Part of a small language model's weights: 4 heads of 64, attention and MLP in parallel.
Each number is 500 + 25 x the weight over its row's rms, rounded and kept within 0 to 999. Layers, rows and columns count from 0. Numbers have three digits each. The size before them is the row's rms in percent of the matrix's.

# layer 4 MLP up, 576x192, rms 0.183, rows 200-272, columns 0-95
092:500527547549456505501496563479494531468475479514483459513498471538483495535513452486499520494519491479456529457557493512493559471516457504491533481517485514501495467492497515499521527488478540476516493532529489523504472462527513446517523522519566485514512525490485492497509460494466538530
098:472475482531473510529482520553506521457491551491547504531497522535473486551518435493466495494478504504514526497567550516487521487507522485498542491525496491465478478508500502487508518514521505549529529485508482510516505490478510508476490525528501471509531509474525466477498505483519550508
103:523459508494492499545506515534426525468524558515528503503486510478510490525533468479523522511486483488511483546529467477467484532534517509502469519539442509567511527504546531499490482498494509483533488498519488460494477455477470489465471481497497496466517484532485515498474527496513448496
101:500525485549489468473478488516510511533522506503526479544455488541491498479445502506484549525545543472494482513501512493489488506468537482512452506500512479504539482504512492493515494444502481508471472454500521511520511494505519508518491528498454521486508554461501517462503504504494485495
099:475493507510536480532486537494483466455498500526477560558512463484498462499505491487507550534442494418534515475511525486544506471484496504497466519496494512496554469498484527520532563518524495478501487525503509514464459496517496504497509498516515471483494482497498472510542528446533484463
107:481494505490554479520468521524510516509485513491507511520517515527521469449519508471471459522484503517540521542474465534481512554465529500553463531464490510504521529484507483504485450509532471510521520489533499530537488485484463500536528499471523502481471491497502467480504484501490468480
096:516538492512520474511480541514500513492507554479515452457452501501513493486518513465522500495530489461468530526524487541511531530455495522511500502526524474501504501504478493509478513504485509524512495499462487535502492474485442524509466482506490497501466515490484495533473460497536502492
103:505497509513500513507494517516508536488527471494508515465511526546515529479502544522519479536504521500489477477468561501508546459469453474501538495528499498471518488551478527472486547494471497481507471535521508519488495471501501502476460517481501483537499486440489526507501537508461508499
106:496565516498477499504522498477515466479468498493491522494510473557532515489497551508525514516494505481466493509498522496547500506522470526494483500481464500510510520507492510527508515464495508492530508493466497506470487542511491527492503524484447499536457540501472485501498511549488479508
106:515493514508542463473498511499519486471520510470530509506516515524481496500519512523539516521496485538503475549511493508507480521495524458520499491495468468475507490512426465490487509501435438504531450524501502498535483540491507505555469509506482507529515528475511519488523539467470497524
097:533567483487504509499515461514522509473504442465489483449533498517479469451517500532537484515514489466509489486496482486514518486539462506483492488479477491501576513503539468499528560518511519470532514570469515493527490531481487526527484498509511482477495505539515491503515520501517528492
095:495495549524527510499504515504514548540519508471515491548527493518490437533501492511514545479503467522522500452516484512511509500513486489506505527521501501486532534503519531518512502501449477499477504487503502482463496511496492476505469478491479537532492480497556505477476502474512453458
097:484501533497480547509491503511538523577500467537524458481483509516497482484486466514479489475504502477500494494533471481475494510478453491490512501534479489496507482489528517508508488507489512544464530519517500477489512526467518468492454476487486449491552494523549453491505505467432470482
091:508473510480469538460528482521560549531478517489473510507511477490497470484472493479484448503503519490517526471508517514517498468504518528513551508497484480523462464508491485547497482511457504501524516487495446490488525537503484463493476488475518474481505556479505512525543508543516529504
102:502542487509476538555522495478515523526496546502520511503462516467501529492506496520503510512491533516522537538508472472494469467505540524511489529484520476474502513508490511527455481490452507436499505500495483487497474471503508533525480513443514551445499509551456522499523521495513452504
092:511506450476534470469522477477537458467485515480523533441467503506518506501521514480536524508549452502535512494453489494501468506478476482494489457524499503522488500469447510465481508533459525466492473520491483447513523507510486474552542487511523549475513523486526507487459489491519473514
103:489503475520506499515480503512452504460446512567509512491507517497504522481478511481490486489468467490443507496498510471539519515520520534463487528519520555498510528481486484476505488505494515489495488501518431566484497492501465505482503496507525474468496475539506501506492525508484453537
098:474504499567532489476489519501506480478522476504499508458514456487504527463510511514501514513529446494516525488515499501557532549456525505461510531502518458483507485485508477513514519508491517494475506505498466477493516469495491484512506467493514493498512515497498487478504517509517517501
101:472546488514522481526515519404497484476499521552482498466500475510489469508543512534505508551534535456458497480467489531488486511480516493515486495469529551536472537541496508512512514528494498513537465474479492502501500466530520470482453490500475523488503509470545521506486449494480515528
107:535528485463469498495491495502463512489519521520497497511469474499518464477515515536484500475472496472484467520486473493522461501472446459527520548569511504521483476505555489526519490462508512492483483529523509519502504507492504566485498533498503473496506517509467463494484568505479520523
102:514496481504476460506500496517511530463475520480499472522518523532541469545498498523535491503498544489495513474476474540485492499542530520493451492490491472555512525493516463490466546497464508498492500489504468475494514490570510490492483470491522497539526507472475515502517449452479535524
106:524458501504505490497515499502504456463508474488486526518534524499467507460530476486477519483535519451507557455499496507501483485532469545490479529462483491488493505496499492528505534490480542519482510513489531498458504528477479463496509484501561534532505517534525469511506505529515493479
099:520529488544493529480534484528516510508483497493501465484506532532520464507551499527550525482515487478508482501492513500480506515529434479516482501509495542499505457505511463507488521495501540522503486498535488519496452502432490490469519495559510474486477514462492486527476503524541482541
102:523467513498484473521506525531514513518515516503466451476534489498492477524522491509455498489488499456476495462481499497517501473524474515545500484473508447518487537472496490486564520526522493504441522481459511534477477487521469529475502486451470483487484506543488503488503540476489467513
104:484514452526502513495493513524517503517514476509503535511487481510486487538536544478512515494482490496500553501504516466519549489484498495528494501490502485520518535528470455515472484446513495510488457517500496522519495482506489462483486523516498490546468483517495505506475528511484496507
097:506449487526517512510506532522502465509487488543469553497520460499514474476526488526513476485530476481504510519511527481513490471502505532476486516492500517495498530473540489484480495514488472508526514494478507519479488517502508469482529517498528463526479527505490493497502533508539535471
093:496478486478488496514498530524491484531493502518493492524523511532488499489519571522516524476530522447482523488475508550497526475507516524506521525509505474489498439529543487554474519482504520545493493530463518459508482488516499461531524515520502494515547481484494488475493526490495546520
104:524514534525519477500536517524533488524521521494498487446486525485529504521474494500504510480509512472448525504504541508528463500504510464521522514523562476508483517530488503515455504499513508499477500510540477499541502521503471502486426539504479491497436537470493494496470495469470512533
108:514497494435506489521521492561475462516524500506496543496522533466509521466508511517508443457473524525468520522530495510486474448500519508531507481490498485457498533474446491501508479541502516542481481453463516458502462529474523517492551579499525494485515491474499468527522491478486528518
100:499549513534531515491487528480518512490499474501464506524510489499455542506517497502507516482488497509496534530490459492473494523509502489556523504508522530507502459512518519530505487485513521479477504514469509509528516582477550532518520487478505492510473520497554541511497488520486513539
103:490521499505488470494452513499460508551534523478508488490504441508483486475522507501477532465498486500463494481467527534453503495525452460538463477514478500478474503496514467508512566505508485491481509479520470518524486526534464518527494484495462474518485476498494514520493559467500545524
091:475512513492491471480482523492514503531491483488490531480541523507520506510485496459472491501487480506494488492568497485540459481466473492490501497482497429490519446471495522456512464505491522516516499525497468494537526495502541490473442487461485541535550500561460476508505485521459487496
097:468511498498544501465485551486480488531484471450521506516541471514495530455481487492486471533532518481473529488501520533515525476486486533498484518527527497470510440509503514489464511514478487475511467462482467482485541526504441487531468493493520499520530496544479444478481509462494524482
103:493476465490511542469548507480474513465501510524527509495503480515499491499481501487491536531498515507479465541464467508491503489487485566514486505466544474527498526476490536498501506514492519474503519480552498508507487529464533479462508491483469524506510499523513497489488483484501520527
086:528480494475503520492500548542520522482517494446530483484527485513460471539505518478458525473483502508480504549454436453537540469482495476494521494499524542498526486483505498499547505480511477540513484467503480462446510504532466490536498493495483518525554480476484490445498472516524494463
095:500538521499485512535498477507524548505498493490521498462525443504481495522478509517493507499502534493503496529526549486493480462509496454512517528504496488524516483506500515511444554496505489494477488489513543480529519496553519513499475501471490482519533482482481550520522499526497473482
098:510469509480480509504501503530544484460527473506442481449499516519519485518510488464477549544494479470538532479495497486482531464489527477513511483512512448495492539537467492493508526553484513503470529496549544464494469523521523496479488476521522487502486527544471512543475471493432484510
092:478472531496501490514476476490522496493519452496528484470492476520484508469473504530504481468518492501451520492501485523528490546530525493513487486498504490470495498464465510501476486492512528508502510482499472508549452484481497498500507503486478457509500530486460513469466472553502484485
113:486527486485487484493485528474510535461495491476519539512434508553518504507496489514467500529504530477449509521487507573512492475480493500518485501508482479507491517484451532525498467481534533515529474488531494500537482462516518541478543549476481484526495486539490500458501512518501480538
103:503510496529478501471507471476496517505509515435491509490497502492446481525507483440530474520530510474482533506488495523479525509477474481492512479509487464487498500494531509515498492521568478485474514514492456467529539492490497529535540516484514472500544480491488531471424495517474477475
096:480539504513523522482519519517504487510479527536508482500502489487458510461535473515456518533487532494509474490484514550506539501511504470540520529477541513408477525492517493476450507501479516481462515503529500471539505486523491485527494559485468551460487507487512484493507477463468513467
100:490506449502525491521499499471523489509492485488557500495512488507523524533535534494490487510545490540464475504465508480486466500550508505499578502494489513543539521464507511487497471501506489470503471539512503510524499485480525462487472455521481466516491564483449476486497493498517522480
092:519499506503518513466535484538508492503523514455535501430584497471484522506502522533511488515510504559470494534579501495530465542480511507491481478505480494483483510544490501570486479492481463499485461520505506494494521495460504465555517520462519536484534534478488518485501443568526475496
101:462518487512467462484473492514522522497529512513562433531538475478463455528486452481521515510489479466514461461468523511514504502535502461506475511466453512480491511508556550492491517468491489557511497486487454499523516552522478451517521465480488508492522467514487477531474483479474478509
098:451449506475469514504491480488427537537498467504481504519479483492460477552517495517488496480515525488521503539506500479555502531466483536470566509497501503528478515499528492524475501489466463502456493540469504473505511502498510506510523504541519470466500544500485464461495489515485501466
108:481510487556497495522487469526509506556483478522492501473464499470479489469493479501503500472526515499500499483503517555480470544516503489464475489500489486541522491477481493494449509516503492469531519472501508529530564474540480491536491525486481479499514493522492521536477472494483490481
098:508532523494510484499520497485476489537521485503490532531460511471508481514481486523465478460538487460538518513478528483510487494486471540515494500523493521538502508449512474502469532533531541480488502467464478505530519523422422501474501570525479524511548493518495520438506504485498490502
101:465507507538502532525526549538520486497475511481469519480492493527494504524536442483475500473518509518505480488495484526459478493532495517524462486515485479513534462490470462503482576490545510500462478494521461494470478488508525514470498502511492479525517480486507492553477530471522467533
098:501514502510525504490469515495492453499435532474528527531508503529480503475476530458496493488491546479489471492555507523491491485469493515514510503499482552549522566497481512485501546459452513486536485489514506479497504483481498521508496554496475493499474489424476509520473531459481530506
099:466450558520461478500477469481497497505503489473507513488493451491471476475507456490474479489468507517496479500518486527494476540485491449490497452499479542486517558493504456506493523508471548493511494523523499482483536529459494471473507436481488490454508531518515502524540499499506492479
097:487518550521521492494446505546524503487532495491442495478492484514499539487497490537454489500511521456498491493474496530526505540511500476570509454504525503515480496543492517471489469480484483504534496518491492491481478494439485501500533517512504518496512554485508515499528519502476508512
095:475499468513507518519546501498505480508517524469478471501515518460498509486490489520481491553440517520485520522520484513477462510486504546515516512485558472480470510473480538494501516552502479505484497440494524456487520528515484511553485495547531493530529476520454497492446510510490496446
108:509486434481521446508551510491472435525515511504488514463506509510502503502456505498487528509462483476474463499499505503531510526534478498515465480493533529550508492502519475465487525529497540537491507452536515516524496458534489452508527531497511526473464507502486566511459489490516523470
103:460476440533490449504516520466515474516514484509478490482531476491474498504506500489452504512506523531522512507537516534482527502516507503508501524482481494498503487538491490519528478534511537494453497536553492545533463509475492499525504490496495446519540505561490512514525521469496529536
085:498492516490499486496480505526505474438491511515481456524513495473522493494547527502539508525523488500523465523489497491517514517522480478487472463522537507521534463511509509508469530535498523488547477523484509511513460493507528498544535484524507502513518470498525496452491534515459486503
099:494519475512495496537512475481549505501492480528506493464510498485533491471506499504485530469493469504530514478490501511464541513464499501501507495519508490472514523479446483496479469541501530484504499531483493481491487486511490506546497496495497493523496481556530496458451540455524507524
104:482490489531519490499483490513481472510540519490472509523518561528498486509541499525441516495464470503476522496520502492470495462479442469471529515455477486513473520527458462527477512489433509498534499513523514476514518483485494511509520521444516483499484493503501504482498465516524546484
097:495494493520492519531461508494521495481521513476470485477537516506503507507483495483442452521504490528459505526514517468496565499469487505488523518484489494506538467519467498481499496497508498511484516510491502492469472502526498503507508462543539509478565477489481560538463484489491497474
105:471504486527469480478533523472512505515494501503510482502518466487474517504524492503470480460545534461478450522574517504474456486498491438480518467477514506527483505449500510516531492502494488521511505426533520521480472538500463527468491531491527483497487501540485511533509487521490488467
105:524498533496504517553471534500518442472465448510507492481556512548520468509475525529519490483530499468502473501500483507449480501505527483527465511487508473477527484536515462516509471527482468538521515501486490510505479503511531478507510501517515470486547462515543530478521464489491490513
098:460500429474464513495527466492467486540503511492511497502488511475484469478439490505521527514483474482496470471527452527434468507509493479504517495518505514503485482464450523544450511487543527525520539485546532505539491508472511516537510502499503480496489518489481527454505491514470471494
097:477497559535453446488513516492532544502506518533538492504517468547513515536506482502499494525463478488503512520533500527505533534475494534474470498509506489494481532472482466521486505510516472518497510497521464496505470530522495508502516547513456496512514475452499496492482456487529470495
099:514536529530518513446515492502484508488517463511470510484495478521519502467501489509493510534488531468476527503477537510473502481521476477471493482536502501483528509489464502509475515503533527485497511445511495481501488493498518544524538507547541521508509476495519503509470527498501511520
084:474444509498497492516539521505535492537507462519459479495509493473472484495511501520517502502494476510484476511536489518556494524471523494485458504529457505538453479463503566526487537515467469533502523504512485460502478504494446469509489499489503486475520504508486505494500499479467563486
099:511465527476489516517497476504516507515508537558498486513502491526505473461512500498510486487522513520523436501475502501479453527518537490565529519512496468489489532514471544482476517503476534501481480522544489480501540501529464544489495491448540502464499467492482445454517507482502507480
110:488468565506491473532504512471517508499517517498478503488523530480546456528498475519464472519498498478543483512533510474511507528495542551519456517496462477504518505543516519486468520464469505502520509498502512499519478535450486515494521516493521489492516473528524452502505500480519520479
092:482507525511498491539535496503513541499474497488483474470440499503531477505520492479450486472539534542506478513486463528498568522491476457514505466495489522549508496489504467519514485437492517509510472527467504532529532492517466510429504521470496462509536506525488487497512514501495527513
097:507467490505510459520536454471524472528475481498502466530560511496486465454471526523535507468499497498507514485486509497516482505484526510502511529535468538491528482518506507519508498420498474538492459533498531482485489518507516464498530502488545472491528523487466506541521519505503523470
102:455506538552495463520519524511492473496494527523467450503510526514477528519507501473508551537515499465455535533500469547500510549493554504464556500461486534473506502510493548526486462510461498502475463518500499529489515524486500508483462475485501514450488497517504525463516553510506483478
109:492499480501481498528473499511497474497480511531517523510506571460515529518534502498510510507477495463481474482506515494510492502515468489517473502526528503514515513512523491502491492494491522508505519516471491483492463525503525521489464489500433538478525469505452572508508521487503502526
105:527503497505536537544478528477489514493530529516490523498495501517481470515492492486482479516478451520542506454533495586516509506476475466464546500524485512525491470527471486498487542497462488553491537490461505504487486507460474497523502496539490517532453539521512521509511508476528541507
093:499497502514474481489440520497514473486532485496516490451465492532490488515533524576527492496525491548473470538474487494507474476509460515509490517511498466536513512511497497490539491511497517516501507508419489480548513481478495463509470494465552507492514465475467490528538534503481522503
096:549551498505489532487493543502532502488469501474483547530529536508510486477548491514479532514517537413493471500457560488506502526505506504479466527494496486489532483484485505506500492514487521522455512467490529512518470497462494512487487471503492518503482495475539500512497487527516467495
# layer 4 MLP down (transposed), 576x192, rms 0.187, rows 200-271, columns 0-95
096:511510474478483486517510510492494528523514520470496529499481476507468482487503494494464514477474530490528478461526475493529510492519461490466489495557436519531526454509502450501485515491550518491478446478489501507492542515511548528509518471526453482491516511524526493488505511522502502522
103:496533517477513478475497488501499485471493506489523475513483485504511501493525490512432499464489548514515477490441496481476531534483473499498519513530526474512496514518502485500513528504457496531484508526494487536488509457587546533510510502545482499475501493503497470469525487548508493520
096:527481532492461456444464505504502480496531510476505491520469490513516502472517471522538511478477524512459477514506544500524516533521471465481459523482505518500506502533552465525533471504476527466515476504487466521478528496499521518491539475466508490506490493501486518512508503540474506500
101:483529494520520465516491501481491486523496483499502521528473486488487465478507483515507489512484531462476478493519467522498480509498506481490480485482518489502528474503500543478496535462481560520506445517507491528494521486557473500504453487450508540508502498415505483518479529500486474497
098:463491517503502510489534501471498492500491506525502498536510493505537464449543570456464482549502472514496532503516478528531487491480512510471494511475477515484499541513495513493478468471504475488475516513492476478550476491474496456479468510508495558511529524497507462474540462484478481526
107:540508489464505463548482445473527549468513479509488481533505479471489466508541517459546462502503503498508526492526462491489473518480547504466534550465455487480472475504493497506494520449516513502520490510489478506506516490498484495534496513520516537512509439533485492519514556510486488491
099:500531458474472503551480498492505511510480505496515509490467492492493507461544474517499551481507467477497495496505504491462460550503489534517503484530482515524507500513436516460497497530544497459473509493506513529519502479474474471531506495505502529499478478510480499466516549472478507437
105:526520475494533562492484468506484468467484502535469500505509512459421504508496477516493523517497493513496513484554495523489458528490443514471510482462494550526447473540494508477492506521518520454498531487528519528513487518487490558498513523570510505517491487534495512488479506540459468463
116:471473509519500477477544485491486507484534548532530507472504512516507476492510539458500521491514479519517507544512506510504543413444512509513515509529534476464481505520491508474535505487524494512471490497503487493492502490458535508490500466543502472500455481475497509479499502517494482459
100:484504443546488483477493525499541526475488490524491483517522456531469514500468539495480483480471523507509543497515527517519504523480524492480519504540484492452479539507473542500508481526503467509488478488493502516554498508456494471492499510512493468480551497501534490488479523511513503506
101:486513538482521478528491470519544497492540474483497477515491549510504508515506510471497486461521472499463472547511519511527492456499555486477488503493543505517468510530533496473498488517451508500557525524467525525475518508493501473483547497517477537517517517503471480509495518442469487521
096:510543492538492552483462510509505503528501460522477493469465508529465499527465512513513480467534524564488485490518540465502458533481500504471519491447465473480502499477508481482512469438521528528512481463503507500503544505482493481496544503519458524504520508446510541518489474527522523465
099:462497510477494495495474483515472462496534502468507490481490508510476498488485481513488524524535513544507547480487518560515524504519490511520565481483476511502536517471459477501508518500502480499486480474479515482493504540506480528486513470515496512499539528497523537540527552487483503473
085:509519483474506500530495504525505494434533488502497506502517516452470501480485515538457535504529496485489507534504499473480526456520520495446485515562501520467563516541493492498498462427483496495501457464511555511561487502496540536521511542534499489472508517548528530512495502479503524513
101:541507466486463556501527482513511475485485500510481540470491535486498490511466501539476540473515545504519565532498490499507500462504491484535519500502478548522507516499531532503510482507504510481528488499480542457475502519551469485532484502491508492512525489517507494507499489547546478504
092:454453521454540469524473492517463540535500520468497530553484524467514434480492490455472478467452500531487507524510511463529535482506491520505501503526460483495518492516561486515487540500462491484480477510509505526535488506512480496532500553459478519492482533540555499478527531457470524504
106:450433525541503490511502497489511534491481503472511539456502495496517501515506488528513509528516482477508523469515504460501513530497513472507520505468527447500509520507456487515485500547510538461501510475525481503517504506512492479503478532483548477476487465478502472480497459477527484484
100:512496509485518512521511491493481481519511485507508492541497521498528479529481487495466542507483477529488571495529495448534538463492489503539470527521505475542505508476495489478535486472467480484500458505452523495500500457484461513535511490474453538495490504526500518479469495487466546463
109:498489489525476469484492504509473515473494494477501501502519504507502495501537500501426471505471500500538514518514523514510534502497504505506536520529463450471521492494482536516483447534490448475466538513455479476492477543462511469480496522468534477484505474479481495500492519461523493539
100:519490508505501506505483507524530485541484498510507484486476478475505502545517434519527510508539496496449469502488526549508529507495461499532456512469519446480539474521462473453494486505487548530486519481506467515514549526510542497493498512505464462460517508460507479512470514482489483509
096:527547476503462532468481477461542508504524456534460479494524494500483484512476495539474496507492490502479499480535534450481480470492490509501478524493499499489479503520492532507482465455452493513510527554537490454535501486497523496576479548519472468540467517463517506545489479491529508527
105:502488551515508488528477483491506512503471493459494506532531495447487476511499489470520458471457470466508504477499473508517483481469469480521502504498503498503506498471476491515565488522522515512522508526498528522537525532460516460526523489499498559518525538516511538463499508497481512484
102:526449510532506516482475493511520476479475471506496501476566468516456508475503492516503537473496486477506512504473491527493498514537515550511580512498518532507512486494530499476524491485522485490503524468503495530437504531542523536480519460507470462482496470518524482504488495525493477515
101:532485548501520491499516507547499515509477459514453489487491491516506495475536460476482554505548530512511473490457472485479535501517505476520492539520454430482518532496523509528493480474518491510517496475481535519468493492497562469509472517455477490490489474489499485561497496484471505512
098:497526522454499555491496523465485461482515506499477509460459483510502478484512537491482497513537472474515508480537517499491559488485504515502510495534542465507520493489531474530489553482483479475504497467506511464560520505457499493502467491513515490507506479506521519475530512534495460495
102:499507518523543507502497473542479481460527518458464491478505523543492512449490501485488507495515497493492518529515528449478430486484501507482472515503488512530511517538483495481481491500512535517508538498484487496503535489512482509478516514497513512490468489478490558499473497477559487539
086:517488516492475507542538501533507518482515531492503500482466455513523558447496470464482493490519529529498515530466497463480528468523496514504490420463468572492468468497481487475503533501481508464493502515496537490447505519505522516484496514495525502452489504519513488481509510490495459503
105:526455471529488499543499475463512504536489482497511459525462513463509502492513456496500453454508454517495475512553469451473503472513500451501497483494506474479507512517529478508498496505484503467484502526475467473508499517498489526501483505515539502476502554520505441482504515464528500497
107:509512525506484482543521548475503507506528517493496482545472511478485449512516533487488497515437489474534524509484511506489513492438527546433501485489532456520465483477519510543475487522475493505488484500514464497491498504506543502487490516477536465487499530478536502487543488499491555519
096:540502490471488499444489486512485478512464516503524543527464535469515526522515510482517520496467528473530475484452454521499508518515507524476498452485487545503470511520486459483512542499487517563544467500503493492485533450451528481499500518528523482499473509504471498500506476496474477547
109:529497493506453518487523473451504528488540470481510501520562497523456518490511504481506511527455446520453517494504518470516473488474470477548518449514517506481529505496505471495484480543520499492494460482502493458497507517456502479483472487496512492488504538501458487549490526508530508449
092:487474468524545496468543509515506482503497471514536466525522508529488533490502529499519534521517480542504539453538536519528509442497515498497545489486510534472463542489533514483536474516503489525467482518499536495479452497525482492507515522493487484519502464511544548525505497492522475480
103:495499505515458531491485496462588498483509525485499493495491515516531503488527499503502494490505495485495489511503497518474470538490520491479530532525530509495472475509481479541494483502532520498490472519470459479490511496466526485490492538494462511491475525527479486542515500465493491482
114:525430462448494498486516511492530492504502505521495498462489491521467483498489517509521546493507486478467496542461457532476502478493486504537473469461558462496487504454498498521496527477507497474473489477514549516520514509470516479482511501551466492521504517513523456456486491491479498523
088:518535518481471485494495494510453496499486443476450492489491531513496495501523524505490486516502527496478449537507522510482501524510519485519527532516508457521492464518467518497522502472542486471527476462521547505482506515527508478502496479512510499489439494501488495471502483475501464459
096:485506485510488486507506488506513510517526515471477472500479489528520479499533475489559517501505486472483477490500497513487526504492520502498489439519486545530487505500496464481496504515474486507520503516552527532491458480489460483516488500443462513497451468478461492463513474539526506493
100:474459504508503494486506500496525510484502510505498497508524460519453479504492503492548466495524545509484492486512466483525479475506518487493502514544530498459466527482499479492461494512473480466496478499503503496498494526462509450477500491474497538516476502508420487500465535514501515501
092:519458494486517518467485493507443519494486499512459493482468514528544488525534458511474510455513464472487494507528488470495531548466487472501470501460491514539477510479536517480464477515475513538523554525476507531487525530503530493503446482492540512464490470486523475486522525449508535506
101:489470522455498508526488510495482518497529508503494481495437481492533485535503520460485509519463500512551495484491517451517506513522490484489509472470544500462501542449506484504510504512461490479520512486524537486472444493507495481525502497496527534471489539504483489505490470523514532550
101:492501547501505481536490521469475514515525532523490498460515518516506537475463515516518456532531438516555541518478551504500484476487497500492422489478429513469484527508523491533483512504522468535440521507549498485510499493461506529483469473509486505483475504479514520489475487446525527507
100:494477500510456497512486515500538437460491518484503503502481455497483503510511496489537440490537496502514506525529505533509486524497512479536554479520472494489460501478472484486504521508504510508518535540504488462544477469495498514468525526478478496537442473517502466545506531484506434454
102:514528513532474491518487487516511512498516518520477460480515492520469499493487434478529445490520473506538484477523507510506498513488573465488502513524488508509541506533535508509485496516510481472472489474497527479495470493504536508489521490480486515499576500541487504498453512502536495480
095:476522532514492503501508503463494478515475482492490472518513512504512517454514463512505489455496491492454509502524507492464520507489474534542492531462516521510505532497512513502489501476507543477494520495529484494505542507495490480431492505450465485521499508450494487528537489519529470523
097:476460470471509533491493459490477494496539519508498504532489530475530501489509465489500459533440511491493506504490479512514500491504527454512536482527457469518442527526498546477497469481476465475485552474514507511545497464559495495485502502483460503484480506500511486485485521473467534537
091:485514467498507521525496467543482472533508494514483540457461478491480462492515536521486473484546511488459522456462505509530490500527534473474505506474508489526493542477512494480501493511460552485473520525464524510514503463482529522476490489502477556513523455526527554489479486497517507548
098:539476510504469447494527507480541523481498507476512524472509491495457483480475554530515495493498541484498528489522464517490457504534539502489459499507493492517529473486515504494486474511537496482535472482473480525534537482426500483497510502497491502528514475507497495468531538483583537508
095:524509521472480513496520470491491507455477510507465504465534476520479490503524541499506496491496512511437521526559557507470509482520464477496522548455445472471501492534487477527508493510463482463547511479495470527495514557541535490475500484511507493522471491476477523509490510513477501496
102:464525502443533517482533529511491529504479492491502530456485467491546474523498495484505508500496455474469522468520544519517521525487506535500429503467513516477512532510508463449462489501459497514480521502492518508484466482495517492523465510526460516473519542507527500471500483483507498536
102:516457512496498472478510489505507543474462514441511518522513514522494453499531541459495508495476487479531477514517493484515520492494493495472501495513482443470548453505499473499539484479480523514483537501501489486506516497546494478495499515495506528521460462520510509481562503493491510503
094:506495498543475528527510492510490505513572488521533495497507495501574464509469531465515473528498523502538491490522497483451513558495541518504549493500529529507460493511489528513518516517516476440503496525494492466474523504503507540523498491521497521502509538491494451525506498477512522510
102:512493497493441518491519510479501489467478540453487514518520530511511516504482491448500536469494511477482505534492481504482511474509549519497456493506488551459518462508511491536519527507483558532449525478521511504505485502466480489490475483529475545504504487517508527494534513458521537508
099:491519535486528543503492469513511507500456506508483507518492472450506501478466531490506521474446491478476488514507496475493470481448504501508472520475535502508464474496491450499479495455479574519537461517503481508497479503544501492491499512501487510542473487512523502477522508491498486487
105:522493517500482504493475510467510483489490537540513502486501472461559516509515497498525494492517489497471498519493461490570471518530500510535536499506511517483509466476511465518498481465528509481512539471476491502564489441540482554553500539495507550481463545505480483494468530532536499498
103:475469504482492460496538499532503483523501506514480504473507475518526493570490488443509484531520482497481486494507515496529489501508492492507480503501479485494487508467504469539519477522482513542526444453482532502495499507488521519512457523504478477501497524485559503459542470529474504529
089:515505480483503527498493470473491535484486466464492475486482478516508503491471518494487521515506475478470457472480518508486538426465548496472502548464548529503509484565560512502523522473556526541510536527520507505538534498468471491505492507493551479540480499492511517488468475492491487533
096:493530551493515487516484507511525484510466519463492505493456501495523541490495461492488505497470516446533512517560518477493446480522539543472499495467491478500465467532513553492465527468464515548507502501489497541474515486522482485462555529467504511514491498476475529524530514520529544508
112:424498477473464497483499512494447497524504507493536479533496501537529471525536519483489469477468539506459487503496474506509507460464517480503506512525515495534502538529478501521458508547479526535496472475472503464523507499509496491484518458542475533481518515488483512477472541491498500507
099:559487492514471506512486505506513498474496480505498489570484482509444472505533516450489527536499530454490524439521557503532500486472507532472492452502567519516504530465494512507509493509485486469495479514517534552519529502507496459472497544476497521488506475529491510488465478483517504460
097:484481491499484485485487485532508453511511546478549481549450495506510512511516483482506516499487520503514488460502519507495515493527484504489534517501572544555539501502490479501477480491482505477495492510508533475563491513528522502486493472499495446498523531476457524477491472468533518464
106:465472551522509490483505523466523508496499514550540498520513488499467437503492495557489485497498485495521522538484515508465521466506501464478472526518488457470461508468524497486501510494491540531482527515526469494501501464535486465484479497539466468426471471468470502462495545502517514471
094:510496494482520507465533476483492523523512467513513494446516530510493539462519491475496503499533497510520484496526516475528479504433483483470446534497529479505474526465526499518476507490484520508529492471532518505523502507510506473511460502496515538551482475536476499505559485492493449484
109:532506508472460542445512497478497502494485509492521468497508516522490444475470522525496532474542470534505497528496531516545486472462466528495504480463508490490477500459473499499495508508506487494490474512486499479485497481518541514460469522526465480530464510500505508538480538458505434520
096:499520498515518499498533510478512517510529504477522487526469510494472506497480484540527513525520521512500510473500535502504545488535520502506447474451497551509453516481469503483512520509430461522523443515507493500488468464498534530514520509503539457522486554459528522513472450560507493473
090:521503487499508529486511518498494483518516517490530526528470510547516486532499497492546513556507515534487475522508508465482508483481519503472480536501476499508453451477503488523503523493500494538514477520510519502461508459521492494524490532494495508536488466461454451489489509468506539482
090:511517524518490515487506503534499500493495468454440475477509501552510543486523479539498515487490488505463560505546517496495521495535476468450481465519511506497519500507485469495476514510483490479474500523492492532457484479516474495485543538526475462516489523520524499510497495521496509523
107:464502524535516503515554513448529483518438519483540519476521476481508524516522499512481437491482528467523453492484454483484539493538505529517504493505522489524488521513520477521518519492463463543490497535520516476469460471483511508498506501502517503569509502546478511469499540502477490521
098:496488475498511515472495497494499513541546508502514513541525463488479485537522475510493439505454524507466508504478454486504510442476541520480519516492471494492497510506472503495506449492497480508506502526487476464481498511546499528517469500536533515501528481472461501503494509519527492497
094:480434465502481500471513506532491539552509486521476503550443525484488510489501501477466499524538511530472558527472514471486522503512480524505479509531499517532452541502506497478472495538469518487535520526491482523556529532477489471539481482518510499460467538482508456532518492494508477490
101:527461494481534517488515455537459505478528500501493489471481495505554560473443497505537514504433528416539517503454494480520501464520465511488482540517500510489540512495498509485479455485480482486524519516529480518515483487456478521460474508513512496509462490471475484472494465477502515512
113:489483505499500524510516481531492470485511518513498530511480543445486508467480470458508548496479488482520492530507512479528538548480513481484523500542514525469499478487498505491532439510522494480480487513489499532478478460489535541470489470518501518493510520483503500480480525531533464545
109:526557492505513472536466508480496504527522514482505493483524492475504490503499491509458516453492493534513518465496499480509511483553508502469512521523519483481496533520515519481523480482506491513457532487481513527502501508516471474526494481500554499495521518494531524495502518510511526507
092:482508540445507530477487501498527510488478492507534551496470507504482496493478480470526512530452552552505467509469472497507491515525480493478494506436485507517511498518517492504517520518485487466476514516528499446501555506508472514501499483436487472537483503506464536526491476455502495539